From a checkpoint of a small transformer trained on Wikipedia: vocabulary 9894, rotary positions.
Each number is 128 + 24 x the weight over its row's rms, rounded and kept within 0 to 255. Layers, rows and columns count from 0. Numbers have three digits each. The size before them is the row's rms in percent of the matrix's.

# up: layer 11 MLP up, 512x128, rms 0.22, rows 299-318, columns 0-63
# down: layer 11 MLP down (transposed), 512x128, rms 0.238, rows 299-318, columns 0-63
up299 115:096094127131114151139128140099127094112094168103153181177118093084114135154170142117134088121144153161161094120113114121102093098134144123130111087130153105163083136149138135112112138146089147
down299 136:111107090142111114153133142142106137083113191116135150111137114129097117175177092140155146073108145173097159131092137164140180117167132108131132109103136164157173119188132115129149115137167129
up300 099:114149101146090161128102085135135150107134126149112134085143108136159127116103079142101127102082131115145120153143104086176118134099118151124132146142115129167186098117117161100159071143172124
down300 093:135147131134150125151162130080132153141182084131152114201090166097108158087133135134142127114170122156095108116128111124103139108138127081152100100134138143098098156134081108144119185130076121
up301 108:085100083150129134124141145108101087128106150112135151164129101158111110125090091118180134121174151133147105116127129161111070092159114116127114171118147094112124148126107124154162169128142057
down301 112:115132135109124157122064109139120100123149146084136131141137097171153107141131092164171092144119152140161117143153155127113098107094140106124119171142160149155159126133148131125070103103153095
up302 108:154138120137129129125196164099119086100108125123092117129144096144155149127115130163121134144103106122150120127097140135083157107162096145121147148090118125135086150130122146156138172121182135
down302 111:183119085134121133151132115130139129108135120129102120135113136140114111113154101109143092120124140127141108129122130188132095154141104113128134180132153111144138133116131139126154163139122104
up303 103:148131120138076142111117117114117182109126130089116098098143100137155134129129156130138145163137123150146141106125154134116082145133115136094061138112116134155095131117136183148122114137109108
down303 105:131135132121086127142137150116105189138156109126142161157105140122121090143159120141121134130147120147128112114135121118121154171124122084155126133113194140134173092128169111133134138115101122
up304 106:129124112144150138135165141062111170106093105105148171090100082105111140094144116160118120121126162148133106116105110091097157122154102110146114092132103144157130157134151100123124139145145099
down304 110:096144154142141106137139159121088124133119133145097138110113186186131125132152138157105100128128088098129075142083128136142149112131112107163125108129112176138149116165088104107137147114132073
up305 091:081132067139152136126192124122122113109112109105146086130101139124128121189108154142158116108124133098133101145128144113151123123088115126175098118115099128182133147114113149136072127132156134
down305 097:151137119083087155173112083111138101145112158151129124127115140107115116102146127118151122137114174135145121153143117108141103120143083128110094141144131136123109135106147108114147117072096099
up306 099:137109137091164133151111126123137113144128133129148126156181140142096109075119144145158134111112156109111138122113131155091135118134154146110106140082130139107085181125130164133110139160148117
down306 101:108183123142147143149107143119075155131091166116132108128115113116119152119137139109105117131146128169117164131121101141132096146125154154176159148157096137158141110113113075134136111140149130
up307 104:132119102108129154101185153112132130119101125156136092204138094079133115148140138116067100103094195131128138147132089092105106090142147112114130109136163129133165131121121130159124141127127107
down307 099:124137137108130083164127130164140104176087136134106102127110103150143184098102129097125117150094123112156132101118139123152170111141132112126125103137059146124118114137162118105117131153141135
up308 104:105096113127089142119136134161146111103140073141146168154152104131153131150134118122121111087129136151120163120130135119121165129142136147120141099123112077122087185164154145125084127147160185
down308 098:116144135119175129174136103121100129166139197122095116115110120129094165135105138146128146156094107134107104133099109107162123142093119114145101156154155168120138092107154095134122144095106110
up309 107:095112111133111151116101155102083166153091183106144127149152145107148140086140159153109158112100151097121127078129182125062168109138140181109100100134144122096127120120131085128149119100116109
down309 102:179099117136148141148162137153106162115183155155148100130101118115099121179143140123100127094112093109131115074133127130098132083154150095119125151164139116144124143142092142138150124127151159
up310 104:154089123146106142116168145105147106104120133091142158128102092122116157107151160140088111150166170151180110128082146102097128124155110121134089099122096107139138165140110123147128141165088110
down310 100:147161101094142115136152104147127126104073217129137115111143146127112116147117130108074152140162118089172109101139191117146132151129138138137108092131075147133154108090132111127151083182148108
up311 093:159155108107098161125128114113135105091164112115115099076177131159122130129171152118142146126139116105067139086136170122156111085103157150085108131128109124148154131086175126094137088143108116
down311 095:071101138150139114138135164153138155154111143159131112146041151073097109149098119122149156120113132178181144140120110135122128146153131119159133122147160138123121149165090090099113173130104128
up312 105:132157103163129095170124124116054128156139173164135122159149099109167147100130098158156119137143180114121111100118133139120090142094146111155138102105150158135122165129110173110129130117157111
down312 107:124118119117153123120182099144130142143193077160120114105124117115108140105131111114139116133110108089136158111135141125144107098132114105113159139126144167105113132103119111135115133131129151
up313 085:116106128154133153074159135143150150099094132104145122132121119139111133096117155083093110125119111173117148129130111089104085101131137131114153122114136134126151087099136133120115163130156119
down313 086:170141128135129120167139142122118120137048135097118088137153111106157110117155077121136128194104167106106152086144091134148152145143119124124091142154116135142102145132137109139158147109144135
up314 095:122135155121181154129127145144138152105132158104100156128156126141141101135137092129152175179137151114097097107112135134145135093123122089115120140160174180146147138098110143111131110141118131
down314 104:120154116123102119155133133100134147136139169173138123117137089141120122132134102068167136121156115154122124072152117118170144128133114148151131099122110174135117136120144136150135159143145129
up315 102:160113109124142106120140143166136108074120160111091140112164117150169144114123099123083149123157139138150073118126083077156145117102124136088144147103186126093133143156176147102141163137121132
down315 107:138112126124155137125162133115120135157138184138103165136102085142116172120129142154131110112136136110141115165149167137135111126106122121097117132143085148121135158090096120157148122094092144
up316 099:129109139160131148187110128158145149115151137147117138094111158146153086120122118077136126145110149130120117130138141115139166139133144156134117132101125114132106143147143131120085071086092121
down316 093:134144108128095122095176109103138100125147045127130119142154112105130122133151146156160143127157122150154170134132111170126132088133138128121111124127148156137157130136098121142141166186159162
up317 098:084130125113107123158121098124171147143115128154130098147103150115127154151160079132164146095114124113124090135083126093099117127140123132096150135095088108119109164110155153126069109166136104
down317 099:159132087133138096123152123162077139097091150144128094128133078143148135141118139094125055110087137127089112136159161157151094084113131166163095131156157141153148148122100109105141157157126157
up318 096:137089156081137144126157157115125166140169136123109094149117134126156137185122112130127156121109091146109098085147090112111110135145140131124136168094182101131142154177108120120119121141109142
down318 095:115146117142127112124110124171161124108112141116138105113112147127113106115115144128161122095161155087150129174158135137108078139115113122118098070125116141181116123121141066142140125118150149